From a checkpoint of a small transformer trained on Wikipedia: 16 layers, 622M tokens.
Each number is 128 + 24 x the weight over its row's rms, rounded and kept within 0 to 255. Layers, rows and columns count from 0. Numbers have three digits each. The size before them is the row's rms in percent of the matrix's.

# down: layer 2 MLP down (transposed), 1024x256, rms 0.11, rows 111-210, columns 128-191
# up: layer 2 MLP up, 1024x256, rms 0.118, rows 112-211, columns 128-191
down111 105:112142127164112083102155114103122127095110121109139152121115126141133117152125131180115102151080154102108072160112126151148157136150122111140157155124130134112128135143131111075142167124140103
up112 095:093100140122164156109096176097105119136142157139117107075115106142175104084126126115126146117088119155158111107130104129120130136119112136135117116183134083161137156172128156135101148146167126
down112 098:117100124095077105142154132131120125165094129118127141128118130158113106109085122131155144126150099157123101115164099130131170111143115128093162165117112159132129126135126117134147104124178115
up113 105:143129141122164125166140135128133140086143124130110138071128109137134080112083149164119159162138174128118097127148070144103135159109133142128116136137096161130081121135135127157156168109120126
down113 103:139143125123136098127147150138110136075140150136103148119117142102121099115127166143110164121090114107149107141112124143083123120111128162111151141155150121110156085114144088155145149152112103
up114 099:134128109087176140176108127127184123075119096098103113138140144108102125163107141158135089175125117107156138119125118148138113126159111124111100150102138131102059146180115121138113112140127129
down114 102:123109163165123144116104145128162098107171144110150105130142125136111129110179098161105079087122128132167147109139105111140130179106069119117141187164128152186148127145132123140119130155117129
up115 094:130118145154111163155124146139165109080164143152158094175153099134141142095083093131077132113132134120127092165128090157114114168132121104135097149097166151123127131182108123140129121128159102
down115 092:119103111120124151110152097117116145142139142120115162114105126158098149143113128119141088162121123110115121123133127153139136106126168087147132152144111134140116184093081149118147169142113128
up116 111:102064123140125165131110129113130169144130099144098120081120122104120153119132094101106124117141141128128170137133121163151111140155152135116153101115160065101095117130158124139113142161073132
down116 108:124126187092129124119117107112091152086138141112127101120124169133116111148133120118105114143105134152098090134143119120134132144119107143103175153143137107124160104115060113136118122127110127
up117 099:091070148128132173162132155085146127139117118210112107128152082146135110148120109125103156126148132097177127091121169123118148126142151126072127161137146107118091118095124136130140119127143101
down117 098:118136126120095086137131131116130109106105159121140145121134118066126126095134070167126134096123157115092135149143142135144181121098117159140120136124163119178125116101095109098158114149135140
up118 092:095132152146194131105133128133138150158110110156162128086157147121128145135134104091153178139150155108089123141147138134124115141173109113091090146076170149157123097168106087107124142126106152
down118 093:090134098109106111144080091164131136133112143152128111109125138172116187119170176109134123115117152093086146164135128126151111063127127151087077125145124143109195153127103086135122119125079160
up119 103:139110138131122144102140127088124163129101137136104120160194122131140125147074125091123149118113157130096129185152088108154079125116124158125128148114122162136121109122118116118088140133112123
down119 100:128104072133125123128176157123117146132159151124146131178116097095155113102153101078100148112095167166154092162140129130114126115108122108128097187104143136121140115129129120139140084101152152
up120 102:104116139102147115095100113112119131080127093101135129122099112089149092140115128139084108142150131124083121142147060153139134138151134144142122164111154150135094127124108108165096137144122112
down120 103:117141109117141083077105141080147120099128137181113126153186180090149171124105118126123104169123125142105107114123115162138115107093135137104164151127134096119163132091086084114170137103132110
up121 085:143109110105116107148151103107109129155183142120110167173116101137133116131150129110107138122186118120115155133119110126145130137102099111129148122134132123163086093136121125098079137147080115
down121 093:132127132103140118139142142127151150118118162135114105124146119138112133120169155181123150102100119164126079120098136134125132102132137135129123113122130157127144135137151098120179130101118131
up122 096:131156136105126146080109078119116139158144107139128129111150142105126141136111102100141137164137142111111123131130148132158119105150154130094134182116112121161127139116159170113101139160147089
down122 098:115076136113125111071143175109154134107134129133103126100153183156105088141138123153139120148150120163172140140190097149141125097117095177105123109155107197154146139117181145091129130075096124
up123 106:136139114090130141123128124137124138110143146107111139136153142131146185154107121151113109122152111122119163128125091179165157095120131165143116133153100150098099065104073126141155138109087103
down123 103:095155115129139147147077132086109152107111093105151120105143094140156124141144159100084140152142106148125127110142156120131118121146137116146126091149121130144160115174133153131087105156162149
up124 103:139111116111152178123108131123134172168151129143099138116166108080141109111109084139087146144116117100141131154141142174110183115157114155173140138132077108153135142154162098088079142171161090
down124 098:112127114128161140141098128121126152164166139159148130118119173110106157152156131130105112131076133124143138153108149098155082118127139099146128143090095148138150124153098165087161110139125186
up125 111:150116096104127126136129158114123105162126154112101149148171095136101134114120081101121119136138143128136152144122112164165133088107127152113089157105148118125089122121097115154126130130154128
down125 104:126157112137130113181152113111109103141138151101108109140136105106122130160112125156108097136144127151137187071151121118093103098108118139122150133108120096146105146147142083131124149139140131
up126 099:166124169152124143119129119116119124106145144128112131132181125127104116124140143099107155123133150114110113139113136124150107109133112095124121136106166146103099127133161163126151158125126129
down126 104:161117124155158165127143115127098147102124119123116127129124167121192120102143132163171118153135130124112121135138127098102138069137134142155107113107134128121122147106158104107127132174181096
up127 104:109083138157137155124161108117118127103134148150129106119143102146127171146108115145131119143132121143107140146102093134145133137087058128148123101143134123128126132116091103133089133160150139
down127 106:127167130081135092090126116133151077187158139096129127067145151075131107099077152138118114117110151163109103174134122164123106179130144190085131175101157178128138125097117119123165158119105133
up128 100:143115122118122153160104103105128104133118070120164153099124091120132082116103124142119086136150171093153154162163100153194103123149120123133084134093173111118086147106100143120165125119150071
down128 099:130157131110103093132106116113136129170140151142133123107159157092090130115094122129103174125096172129085113096096157153143156124150086155106140144117108088129141132132086118125164106129097125
up129 136:113132151116157124134127133143121145125141085174129134152111090091152144066134131116098139130122104135124144136125125138091143141127120111125126089152142094166108105147110156159142159163142100
down129 103:149114098110106115118140123145128118156146127159133106154127140128151134101110118149093114111123162117143127109143135154107159138174084110134134179101149105080125097147136096135114172120087098
up130 104:127137154162136133140117093111106116163152126145157138142136085138130140149077075111119200139161147117066105106113087134116113133157107108124100119105134133147143158161116146102081121125136130
down130 102:141167109113138108135127097138130130142127131133159101153153095120109098150121109111057157154114148154163119095097120180090126110133128139106134111143140126132152162141157140161184116130120101
up131 099:139117188117144127115130110120167156169129137113144162163110133082125110132094138153106117135108106100117145153116119166158112092159129115129141112126118143123131113118103157104097157168099129
down131 097:157117121123148146142105156120129127117104131103154152140112139134175152118100140120143146101124130113120131155129126106159091064125120106106147114101115136114159169124096085150140104130134119
up132 089:105060158160112189124072078129145107102114147132178122108156092150137144099134082101103135130124174096125097134135110145091101175151113102146117116134161098152129130191106134115100156207151132
down132 092:148143102103143128089107133130120129120147150086138139126118149104143101148123143123156129111102159136152166130135130142109111151086143102092106131081129092129151101135087118114095155105172111
up133 103:103102128121119143150153125107131122096135149130151138163143114097151132145086134159077158148145139102088110135114114099187090098090152148108124133127157103153087152172201097140126168099146118
down133 100:061146144096103120156175155123133146120109118124141129124118175114126147121131127120109137140136156173140107100120095171147101117147152153129125098140145128116096183156138123079128140153127114
up134 096:101113134129121168156127128115130143134124129178149125101165086089205155134095139138097161121143156115138108131142095094153111099115146164140114095121166072136097149136126117134137149141139118
down134 095:123152093133097133117143116163146136131116142128145137146152163137107147121103114108166150122176153148120131121112144141172145127134145157121105116116110093145128136128120087098122087131133109
up135 110:152117106127138119123079091100135132120178135139112133139147141091111176159061139106134138131090157108111124139137103111156169084098116123095133102090114154146100099155150164123126147116171114
down135 110:094121149152158124133138160126088126088108068144161138132085168095122123127168129131103158142165133152152101128114150100103129143120153177132107132132186141171146096103153134113110130115085140
up136 104:143142148143125135147113099130163109143139093146169132145113112099140120124109109109113141133122113124096111119092101075103081078121127138159155109181135145139124122129093102181144173121136128
down136 107:142148104144110138152098123123148100140103149150131175122111146128120117135095137136133115115097147150143151113070112135141154127160146110134163138147171138123109115127140114122138091101104116
up137 109:147135185127159144132112141106132150117140110137133118158162114133193189146110127114112137146157184127139082115125120087110148131106118144099128145107098140127133104131127128139114143134160091
down137 109:108156135112153128134138123133079195156112115150150103119130192121050144170085148106127103122134153158102094140139161133143117132165150169160119151086136153146106124107136123147108155165082130
up138 099:127120129145109124115116139127130102115124089164120151112115100130164112121097125155143102120104113134094117156108134139140145102159116154109154123113105129125121112165163125096118195110105120
down138 101:135122119102089067136142155127096136122096101138122163137115119125136135127110146181158093152097105156121084135111132102174103117132151122092156153091151140118147092145130159112113117111161125
up139 103:138126124133107135103102126109130125108128120116129123084131119114109101156103098148106147126150148106111106107170142145188100155130121120086113136134170081154104109084119129155116125121121097
down139 103:127102127131148109115123141132180145122122160136138175098117123159163128150153109129106131149143126137143127122104121168121094123150142124146120179164132093120150145095141113101106131160137110
up140 103:142125142147136111134083153085097112096126117123141115120134124112102120066139140139125140129108148131102107128124102080132137138140061139112123140109149094128091081125105121173170130154158151
down140 102:158143124128139159076133129120102147126125122152109117108182117122131131130118145109120143160115111099131100136124127158137124135148095168138110136119155156102154143160123129120155087112209112
up141 091:104151135135106152086163138103158134108129140161124146131101129074136138138142144169131146130116129121089171106162154120110135086132115112126135144151124137139114100111116167159107109164101122
down141 095:130129070154090124130067097124147128164111169132156150127141088145114156136135150129158156126137161102121125148097115100113138146116127149123102109126197092123128160112129097104102141150149156
up142 093:147136132147105103162127151135111109152106091114143116114149134115126107101130106120140154149116139146111162127139145132124131128128146115090108087110142086168137091124135137190200147129132123
down142 100:143117115168126092125112112110146103161119113130152146134139114129125146119147146144130122132107176174092097153123117170112104147114116130091118172125122133128135097124128137146160140155114130
up143 095:121117153122109148123136079111117153145119118137113127097144162134135110121120130163102127123126108102135126178109127152127143155139135143121130120177126102146110142136161139161142138159061063
down143 100:152074124139149127154157110072128151122099125120154126155110141130134137124108142120143151159075175105141170150162120158125101043133142109132130122125110076149129107110179119150092111149155098
up144 095:108155147110155155115128128090175121133072144134147128158131139152120135134091141156111178135133137132173139172173132153145100114173144105115112136161118139115134142137077145119082144115125108
down144 094:155102106105089140154096101118134124111128163125120160122161137118147129121111135166123124107104139122137113121114140139133122142096119129114122153095144159116184124130084123140175156087130137
up145 106:119136117120183185168090104114178147148123122095111117135154119089116130145114121153151112132143135111134091136160139109154169103150130166095124080148105140111109117149117128134105123100078107
down145 102:121113136140147108118099168122121118090124122127163102123106153156145132140150089118112117144101121145137127135140087139148144169095117074092116122122154125131122103136121125130146116051125147
up146 114:092114118155159119086104158125154175130150087142116127104162145108127080097117088192131142116139134087132153110132143148147087151147070176117148152120141128178062108123127148100118137149114124
down146 110:144184093130141122149134121146159093137106122144164099172122123110179128092146116098136154128149120146143115178116129096153086112143122132137108159153135113124123164162103147118112127136162103
up147 102:140132165100125102137140136136110103072111126118145093124099086125118157115118135167105144135196118101110123131117113116132154138131135124111166110144132144166110114128128131142124133097089136
down147 104:132145149117105113138097108137144109123124099112128122133111155143127153127140122142138178120126126132138105124124128143106064113152134093098151142149108134143145150149106133118092107131094155
up148 101:137123170115176125134150123119117148125155089116118135100123096128148132135155098118122132118134134135104106164156124166085147100102125130180150113131150151146118135115140144117132185171084123
down148 102:122162118096146156148102144086090105101141133148153112112123126137154109119129105114113108119122110177139133124130189136144107112098099120176135131136142114109153131154141117133145141130144126
up149 099:117123127149164136131119104128117168113146130170107149070097093132111118121085111183144118106132115127139121103118114140174144150104128136121166140179153104133127141162141126119091151144128131
down149 102:144123106131139103150145098154107123152141067136127103142098124115057109083128175178155116132072155126167165147093104146161086139137098147138107096175155162145126132108124126102134089074148143
up150 099:141121139097150148160137130121114153117123064102137115130131093112131133108125073159139133142171142162130100103096158142126125123117113134103147146108106149156137142122070108088152124099103114
down150 098:171102143127139110136159165139134122150108159109088134171135156093053113157119152123144092152098113153111101095160120144080110146182126092137108112127163151147107104080144130128151140155131170
up151 091:121089125111125148136121129141101162098138156092143102156160136133139177143127136165116140119122106114128111134107119175135121108128092147147098159173118115113116047138099134100155100114109119
down151 095:113081115156110099163150133182154124155162089112150137146105102129101115104150116104123138110139169119151124124090173165192109111156093100131153099149125129107147152165127096064137160151123145
up152 090:118107156132160164088152115131156126112102140119138111124132136131134144152106079152088130164125183123149158128163121121111112124143066153149120146084140122136098166158174104173192105154130141
down152 085:157157082113103091140118084153116133065123108115165102101116135129148163092159173118173136109122122159112118137125090136147120111110133100108123133141147140137142124115140130114145118162142132
up153 088:119082104142178127136093113106123106104108122127165117117174099108106110102120110162107127175101168115114161111157068136125098129159096121171096165118123109128120150160113138161116144119121116
down153 083:167141107120136129147102166113135094086179148114108118142140169149108153109126116134125155119102122164106095185116100146151111118126149155109101091099114115118121129097147109104149151120109133
up154 104:144148117123132133167138148130191143109156103135150086124117095107130178157129105129126114182135128087122134113102124130172110105119123164129100089086156086095122146183098147097099165164133121
down154 102:116096119139170137164108154137124119161091110149115165129115150082101108127174108099121089123174126195122110148112186126142137136143120145145123114092168141115128121122149133141155135121151116
up155 102:126147134126120130166121149114173171136095074114108125124113096114110129108130091104122098152117124097102160133126117138110162146137151121127099149103138088134119117166129164128075130192158103
down155 101:121111158136083093140129126153094145133135106136140126134153135128123142124144125141120135054152151166102204115164100139108161114089178144129101148125143102126148076121135100088116137123173162
up156 098:128134118168134125142112099119086157143140158126131149088146143104120106139122114136130171106123153151141125111159134123185158146178113111101143149111153150168085079149051101150086131168157123
down156 098:129147121133140177138136097119144148131102124123116120125092130181146103160150159108115138139145156095172094133110130132108188150117127094130178126165132126111109130131103141172126094097100174
up157 095:182131165114117121083127084105106113159158147145143109134153111150156128161134112126115125147126137090114106139106156139143120124123103142185119069119164110130107110109138105109118130097142149
down157 100:139128116174112131101129108080128143107113123160147108115126080095105106115169128134139096146110128170103128149101125131138117151131100161118175116160110115100166144142132099128153138114115117
up158 098:130122110088126135136131165120124152124176110116154180102137120130119149134132117123131125122158125125102128148139152157147140130094092147127138175165129150141128062153112133087127175113107100
down158 102:127146120125152151166127143095102147110074162120133123146145130121134189150138092070110118117120110135133100157138154144146129133113123100132124095102157125135170127159119088164131128160112139
up159 097:137091128166162125111152164123128141118173134166112146101179116127113151165146130093141126107133099112087116102126090101127114135108098102129125129138106129181123139125122159099101141153107116
down159 099:134108099083121117112102100108130102098112155140182139192154113139099163119139132187105134107152107114109115118117150076144149157163114106081166144130122158154120123115142101121109135111141118
up160 107:118158170100118138117118114095116162168103105148150109144157115103118181096125145110106148166121164139130090131079146118120148124107165167122134085129114140111074117133105114175145126149140163
down160 106:098129134126170121109134192124109124088099118117153169134138138131123150104115077147162113159154128119122169135156126143119094142113092102126132138147135141120081116151111109061091140134097146
up161 109:136114144098137153119121137082154152150103128149110140148146111129119127176133086104105109136119133135162142128119098115164143152178165136154077158112113106139122132135122140148128118122163058
down161 108:134095138099112100132101181107152130150149113137158129119113146121147120117138134129145146123144110126147145155162097077095109069117121115106110123139120111155162136159124128107141147088086128
up162 101:132110111116104137107119139127136154089091153104152126149158095119149133084111122124107151142110155151104129093135088130119115117087112122139114124148148138169128125112129164135124138136145125
down162 107:145130126170105188128111157112108124112155144106156139142122115156122141106165131106113133110113146153090130127130170163187136132128134144168124076130101118137129165172099187146096089123112138
up163 100:143169169128159136116137130023109158147125131151105127155132110138150167163124098103122117198156157119137108140085138104161168155140138136101145135117100147117151143127140105151149168131129141
down163 102:134113096135162123162113142091122137156115122134140116119164136136131155125118126095138174150140142114124143112103131090120082112108124112143125120112101134115169145126155145115112144132065125
up164 107:120165110121119115157123130080165105150111121099135111147166079123140109094142096111121142118130108077092123137157155125108160107144106097158111133128170111129086124115158120115138126114102112
down164 106:120104163115138135162170094130165140162128126086129133142106118179114145101102142125142132113136145136115078113100114137143161092098160134107183129116120113095144133110082137107159129148146127
up165 090:144111136103154126131146109136123167120149133155116123148114121146110115097107160148098165112120165119140162163157129124130125122115102125122127151139128116107072117195134156146167107094140124
down165 088:109148098148114128085160098178138125109133124132116149127119118121146137076116135145136141111156164113134157151152146132094109158102114121122163153106122191151159156110110127139100154079128154
up166 094:086150122110116158115103147124169099121164107110157128130135114142157122127114107178091147113168102126083124081101116121184145135140065116202107145154152124150106107131131173141109107152092130
down166 093:119155127131087118115142133158140170163101118143135095107145177119109141112118155125117197122132094138153084097079113143130124165094134078087130139122131135135122151128187138146157115119120132
up167 102:089103136127124146118118131133114098097141120172134156096172113122202138099099123154127139118121135125142164119162131080135153123154083168136139105156158106140109103156126128140125128121102114
down167 104:129104143100165115114133140143101084147113132157174151160108107110167111131122150121132168149165165120061117102113170119128156126128133130128189105172104109125151119136148129134113084106118130
up168 103:134123170102146128149119099141127134146151094108091088156143117125150116134125144158147134126169129104109148154134131129179100136127147116114122084113073139126116096107161141093134131149118125
down168 104:103104123124107138113137085115122118169078092138132139123101162087138088122123133098175129094152158137129087088139129082151129130135173115127150107139128122156127149122104124085130121122112114
up169 100:167145126118127132165141097134198118146112099110163158114107118129181146135127096070120102197146138091189150093112102156127130131175152108153082117141092122136123118188126159140096168129103136
down169 098:128161139101116091100127135129111139123154129146114135118111135117133109125122147131121171143124100105121159121169116121112171119134127098122139126084106109107128138133123111129143116126160109
up170 102:131095113186110113140137155133183141122124115077151128129125132099115099108117140147113136108097108142127131127114105160107110147130093133115121102106212168171082159166094123126161116129139115
down170 104:118120135163101132075115077147128100141093140088115099115119149183106152128129119118145142128110127127153152117140119118126137098115128139116122099156109124145135151120193100113113113139117175
up171 101:102140120148124132123121139111125153138122090110110122127114152088083151127068126146137158155164126115123117128116154107094165097126130178115149133118117061173124144113156195130117133144142127
down171 101:133109125128142090103163141106093093105147132123135139128164182115171098122110080143097154145126135132085111127091127144145149121119090147147155140133155145152164121139105111123181137105134143
up172 110:101125116115131151139129164131121113112126108111159134128160140082093137084134129132083140122152136134145079116150120164143080116149119159086095124134129121123067133173112167132137124131120142
down172 107:132095130077146162117140118074121143136118148128122157149141099181171136068134147106145091138139096150143121145109113117073119173109180099108124147140148145088116161116124151125125126145089162
up173 103:134130198110143136166106110080127105115082130120151119124093077117127157088116147129071139147155136156135089149110130144087160133127118111064152099156117129136120124159129150145115167107134139
down173 108:120135140145102094156125109158128152157167125140152110152117092141170134132124084104093158124147175124098104147152123104065136093122126111137080149079096100112096103146132132120133102118123108
up174 098:129087120097137120178104146101177145102115159107143134124127137092135138157129106139117114119123158096131113111151073129132110086133132116124157158115122088145122152138111177109096136124097131
down174 100:103100108095144124129096083114080139120151123115138113138133119141123124102152130156135170165135109154136119114113135116151141101112080120123179134121135125100104127140100119146122137114148150
up175 108:158156171155172164114153082136146114160146130139115114128178121107151108107130102158105121143141122133095153118116127179100137090127128176176095089136112124090141087126132100129068154127131123
down175 107:115144084132090088062146154143165120175103121130134091102132117172114139179177120145136091137106081140125109195094114128163091144138163132164122151161137139157164153087161091113128135134098120
up176 099:141137112122161139090107061112159124153141101067133115133120157112105111115093117144161138189162128116115182140081130127135091122194098168128099133130114145118122129131140134115103138102133149
down176 102:086169120112112129117118115092119085174122136109102148132109132129081159139144128167140112121137151104094096141133152114105101129094151127137152092126091145124109105145127096120098151093119110
up177 101:126105118128094173082121110108150128107138081176143101089110152095106134082132122105124137140082150121140107123146140157122115118114162169131147123120122123121139091151137115157138160123118144
down177 098:123124102144108129128157142139129098112135137100150141153158151168131141128126169165153161125113111150123157077131099101156149116111123122097129105108108102106106115142147173076120112125124148
up178 097:080144111101116136113098149113153128166134102164114141120110095103110130100067107101130179145141180084086131148147121128123156141112131162119121122102129152124067142194131112097111121129129127
down178 093:105133128168121130089141086124093138096157112154133133152109144147127089117146125168085141140177104124121142118136108136172106158172131118130120137165159162120181127116109119155148141160120169
up179 026:127054163110124139135081125109137173163141136126131115113118093121143122123099108126114156118135115093119181095136119133160163121151139126137117131132084079117074117128139134129098175167118111
down179 026:109130104139131108092122155149094141141138171137111159118123142167110151166046111099123125145063161154185099131128098165122083131160124125154077154131086091145124131124128115112110135144125142
up180 098:100128153164104162110136117122111155146127107154121153120131092147125108141146112131132133144122129135158148132114123093158086134199104152148090109171165093131094102120091106144096104159115134
down180 100:142085101165126091080108145124123128118116124161127137176127142149111110098144129172122128191128134092097126081078162142105120130092180133116159125081120108143149092116113112147138061133146165
up181 110:115144148119131120147121081127162121102100095136113150156103076117137166099111134153091124145163120124151142162117117138138099150153134108107122093140131150150137102144152161137068126141150087
down181 110:120115132177105128153144131131132089141116154112145116145138133159129039081121145161128094111152149118103164118127077110134131114114110143165125128154116125153072116173157141106158155146144192
up182 096:143147168128119124153103145103109130123148141143123130113160096119106128110094129080113171172160191130167150141128145101100118121114073145123137185125102140120074135132173102116136126132105117
down182 099:140143102131106105155151131156149169101102149134118045121119140120123173112156129110101157108115141166132123136140136156129096124117095097126153143112118156114153130117145069123131104119138128
up183 032:117117174124140186129131110079153159130153108157132120129153084090156152123093081148080154163125150093112111130120080152132169141149121129153125139134127131119117121123140132096126149149127076
down183 026:117107127130118149114127144116111124146082137147091132191130138084098140147104167111149108106112128129105146125195126140095145136116131134083074129127085148139102155135126094118141142083130191
up184 104:149118117084125130116079127124120106167161158125124131158131119129134112113103118146127152128148125132151148104086101129184103156163136137128126119141104141104104112165139143140134172087132121
down184 106:155121154128134120164084135150128165138153135146110129137108141144133148122086154135133138100114104174121138109087091113142122114134143172116110120173141141132110090129122112124156096140159121
up185 107:099108109123163149107154139083128163153151109193131153120159118122094110133091141144104122129113168133116135148117092116131119141100090149129096096143116122112083123175128098133097142151156156
down185 108:113156140149092170124121125149133109119139115150098163108136106105127148123117141162089093090119153115137133135159149092092063115087116135125124144104116156140134148139134131138156122158144114
up186 108:087113178138165139158140117117123129091121103162126093134148127094152152125127125154153156128142123089076108149131130103115140125119138111136166102140118114153107144106108126092138157136150063
down186 109:093128133159122124088060156149122091120097094126110129122131127141078127158103139160166100159170114097104144116116127066148168133144134147108123132172135130131150160100181130091116127154170134
up187 027:111114145141122166127142117132145164111114131174185143117163105129132140112121090105120170133126167090111124153141111148123142093137118168115092118125141152179099151188117139118140139169145072
down187 026:130128124164148114146138112172134140156120131145165136131080103114140124081146141119104115113082142133072117140167131118148080142177129134089113100082110171125154108133116106130146127140145140
up188 100:141158154156123135160091177135114112119187088155114114121148127069166130129149083145122132126170132121112127141123169160126154163160085157118117086114123112111124082130101135107112125106086146
down188 102:083119110153118125148067164106119143114166179104098189148092147134050132157130105084125135142120188118113149083111136093101144151156152135160130156109093165137111132142118146137160098110097089
up189 106:154155168106154154112137114111130100173144115108156132118152107134176172143089108116150141132096147080149107176128138114104161145186123117160114121128077136094109105125154108119096149146112139
down189 107:139114103120123131116144128159105160125129171134141137127114082169137103159114152116156131163165119121108114133139103138130155161144158112103156155115116098140166154105132143095109131137137144
up190 111:103108160130124143124121068123110149140163138098122110112187132118092086101065143108079172125096140127121141133110111118121112109103152163135123136150121139141122150158130167159151140118123122
down190 109:133165101147095113051138156118122078120165131135130140166135118120096166123158116177119105109161134151132099161136149146109130177126130115109107130116118136132140129165133120143153153101161142
up191 106:122102112115176140151148114128150107151175129147103098091191062139131169148136109097117112122156133123152136142122109124159155139099117157137147104124142114100100134136147157136119145162131129
down191 102:118155148159088089130117165140091155084141123155141133145123153149182109137158188084131173183076108153114143117123117104100138130156144141125115125118146124155121143103103127131122116167121129
up192 113:124147124135130133131095113103135121156141133110139121104172128151132129124075124084143135098093114115141147114140109165134128152124116168133108121103130129117095125131166116134143135135142111
down192 112:121120149185100164114107105142074167157123144106168118117133138140097113141139102085139142116156083142134096132103115114125089134149136144118103152149194135109111119095145104107179114108177111
up193 129:134091130117121128142118091144131147103167117117154124088104125095094153107145135119083181140123180124131104110167110106135114108158129118120117136175142144152145106129147149116135151141107089
down193 100:125145114117135117130127116139132136093093090122135127127138125092126125133178165134147184141116170136131137103153133140084090121129135121156155167119120150143173134131088146116153130117129121
up194 106:081145160125113131141125152109148184144121141155140146061133121120131135157119061105087124101136156107110160096139076181148152141124112124119122109075156125137088132132103104119168138151114133
down194 104:115120137139126146089103173106133152132110140099118107138167115126112148118178141084137065128077088145135105148173142125118124113110089130114155150107134132097122202127094146114157157125117106
up195 099:162121130126116146148087091129157146116125140134153143114127119142143135155139063143129141116179144112088128107131118146109107146111155093110119136136157084178110140136098103083134174144135114
down195 099:080158129142137190124164149113121145107101146145106153146134165083128150122120111123125139133139125077131153107150124168136101135141091101146108154168112145146104127138111131133136174086134122
up196 102:142145188079107132115109120130139132132116152103173119133107115139156103095135157152115162146095121139134139150166134106124131129161058164104138137139074114133097084113150157161132126138165113
down196 100:131110119130150104112136156117115158122098167118105164112140141102140107146119111158156100157071150177128103129148138103108129124139106079145150140114147099111126143101142112137138118124160048
up197 106:130143145096126144129140095086158173131151131113171092129114148112127188155090100112104169133161159081082079108121095137164102140124155135110156145121113125112120145125136172114136132123090135
down197 106:082174123178094137154118117109118125134132131129134130104141091143168124151135142079147095124148100164182156142142130177107168150154143108124146120123121106126145125118155133113139139124147157
up198 089:096101126148129130156137096140159151109155070193062164094147071135127127124113109104136135099086115099108136154135100138114108147149148131158141165116120124102117134123149104090131156116088072
down198 088:127150109129119115120140136138121171155160107095177120078142137139135097121135150105158130123160123153144134145102166089121171150114141124088146130151114102124167116116113133182100123156136164
up199 106:082097110163112132154092144109167165131136055115131163059149133110134114140138100126121111150138143111166139109096114138119143136146113097101110106127152102159073146178142173153141122162111108
down199 102:099144114101136090077125150116103131102108087116148116121156134111120109114126144152125120145091150123128123149156114119068136111131132076102114111123121148120153107130123130137125156130127152
up200 097:134109104154120144150160102147109111107128111121122118123132128071123097159110113117113119134148151073078157123125085092167090109134132137142132130124132088142130161121174085109148175136113068
down200 097:124094163121130101118126138082113133084163084148146162105100126136093150138108118143140137114089123146134130169146134106144106109143138137101128081110130161170124181133159129121079174122131133
up201 102:153119129128166132105132146128146149156114131158087141126099103143122103130145083154117132179161181101118128101094124159121144098105151161142147125127150114150117152157142146097086175155108158
down201 100:097127108169131134170151148194122102160130121093130118127081110165087144067172100171124103105117155142118128133116157082079127109167129138137131107114096125110161104129146119143144152117144137
up202 109:167114125129111137147091095141113117131165125118165148097139115112142102108126151164068171147115141105104163138173128146177109087142138097107089094139154133131097128142116122123097128147120146
down202 106:119123166083123125112107146148107116111149103138055149138112094114177103134142080162132096123144074127134132130116131128084117137106112175131160142141125129101122113109140197118158084120119154
up203 107:145142149078149152112074123103122142081136124117102121140140115130159116162088097119126125163114167103169158151110134099113135140135110120130087125111145107148108113141090138149140124116109077
down203 106:118149148103188138119128164145138112126088145116117173131128155157119133114120092126153122124126120153128132141167128115143118113112130131127145138129131194145113163139120135088146150117125150
up204 098:081070111140146150154115121128169142141162141199134145110125094160116145110092127117098163139093156123157098114133094118132156128098120096166142100144168143122069146089160153154135132173134096
down204 100:118122135125126165130160123125125146136170144129124127081112143093141164110135122121129160125089162121145087072083103128107103131101119097126142080120177129090160100147123133146091088145124109
up205 099:085115101134102151093130140111123161141127133154179114156161133093128145126121085098118155119129160085099096113165118092179120136156124105116117176174135101136094144132085144119133137112160077
down205 100:148131145110107108096098141138129119113124121108127154190123132100141144095172124134138110143151105117098100125139086150136160128105119121124166128105126098147149132106127100122181164114110135
up206 102:101101150157160147140115142123134152158148149131105148106124140117140158114138126097138146131127158110091145162140116135108167137147175087126093167107139096110092136134092113163112111176093126
down206 103:201128092153147163163136138127108169130132141181118131126111123119133147087104120084125162123114122115075091109134149101160138116111148140153121126132148144166096142131093100106145118144139141
up207 091:129110148157124114117146143112142123161122118119112138141113116105149140139134129082143116135153116137117138134150120110134144097105124141156134083149084137159111081153085137177107167116129123
down207 097:104077117169083110142116132155124142122121098151189112145103118113163114128166110142138138064149116110154117108106120121114087108113123103159163111148138137135163128108167130112118127123140125
up208 111:151124153125151117146149125125194123129116108113117139153137103101145110099107099102124110149152148140126155134145126173153117101127115146128113155102144148122095145125104102126127199147123105
down208 109:153149123130150152131200106115138119113170102096130100116127141086163100127145122115113112107128107154113133142157094132121111097106189109095129110091161138121171146108139116104133156147122131
up209 107:078149116144134161129093086126108121145149100143183128138138107098127130127091093123121163114122118082099149092108125131143158121102133123130147099114159134130096091112118155146156110114109157
down209 106:093177103139099087121123145134116116114137088084120147128114122170122140093113175140112139143169126140129142141121154118141145143162088112107161115125106128120116104141142154116145136120069131
up210 103:133123130115120155136160098129166152183107087200154146107128132138166121113094118120121121151140135122110142102126118112128107090100144175085141176134155134123109158117100139117149153168101022
down210 103:128100127155114158087078124129156085099158111083128148110158109163123131182088175147146161124142139129134137143088127168132143135133116086120091167149107151131128125130159107124139160112126108
up211 099:108117156142150156141111102118162175116124142178154138138130091113105146076118136147095135153103125120074124126094117137124144147173152126123130140122156139167126125093129136152108153155111121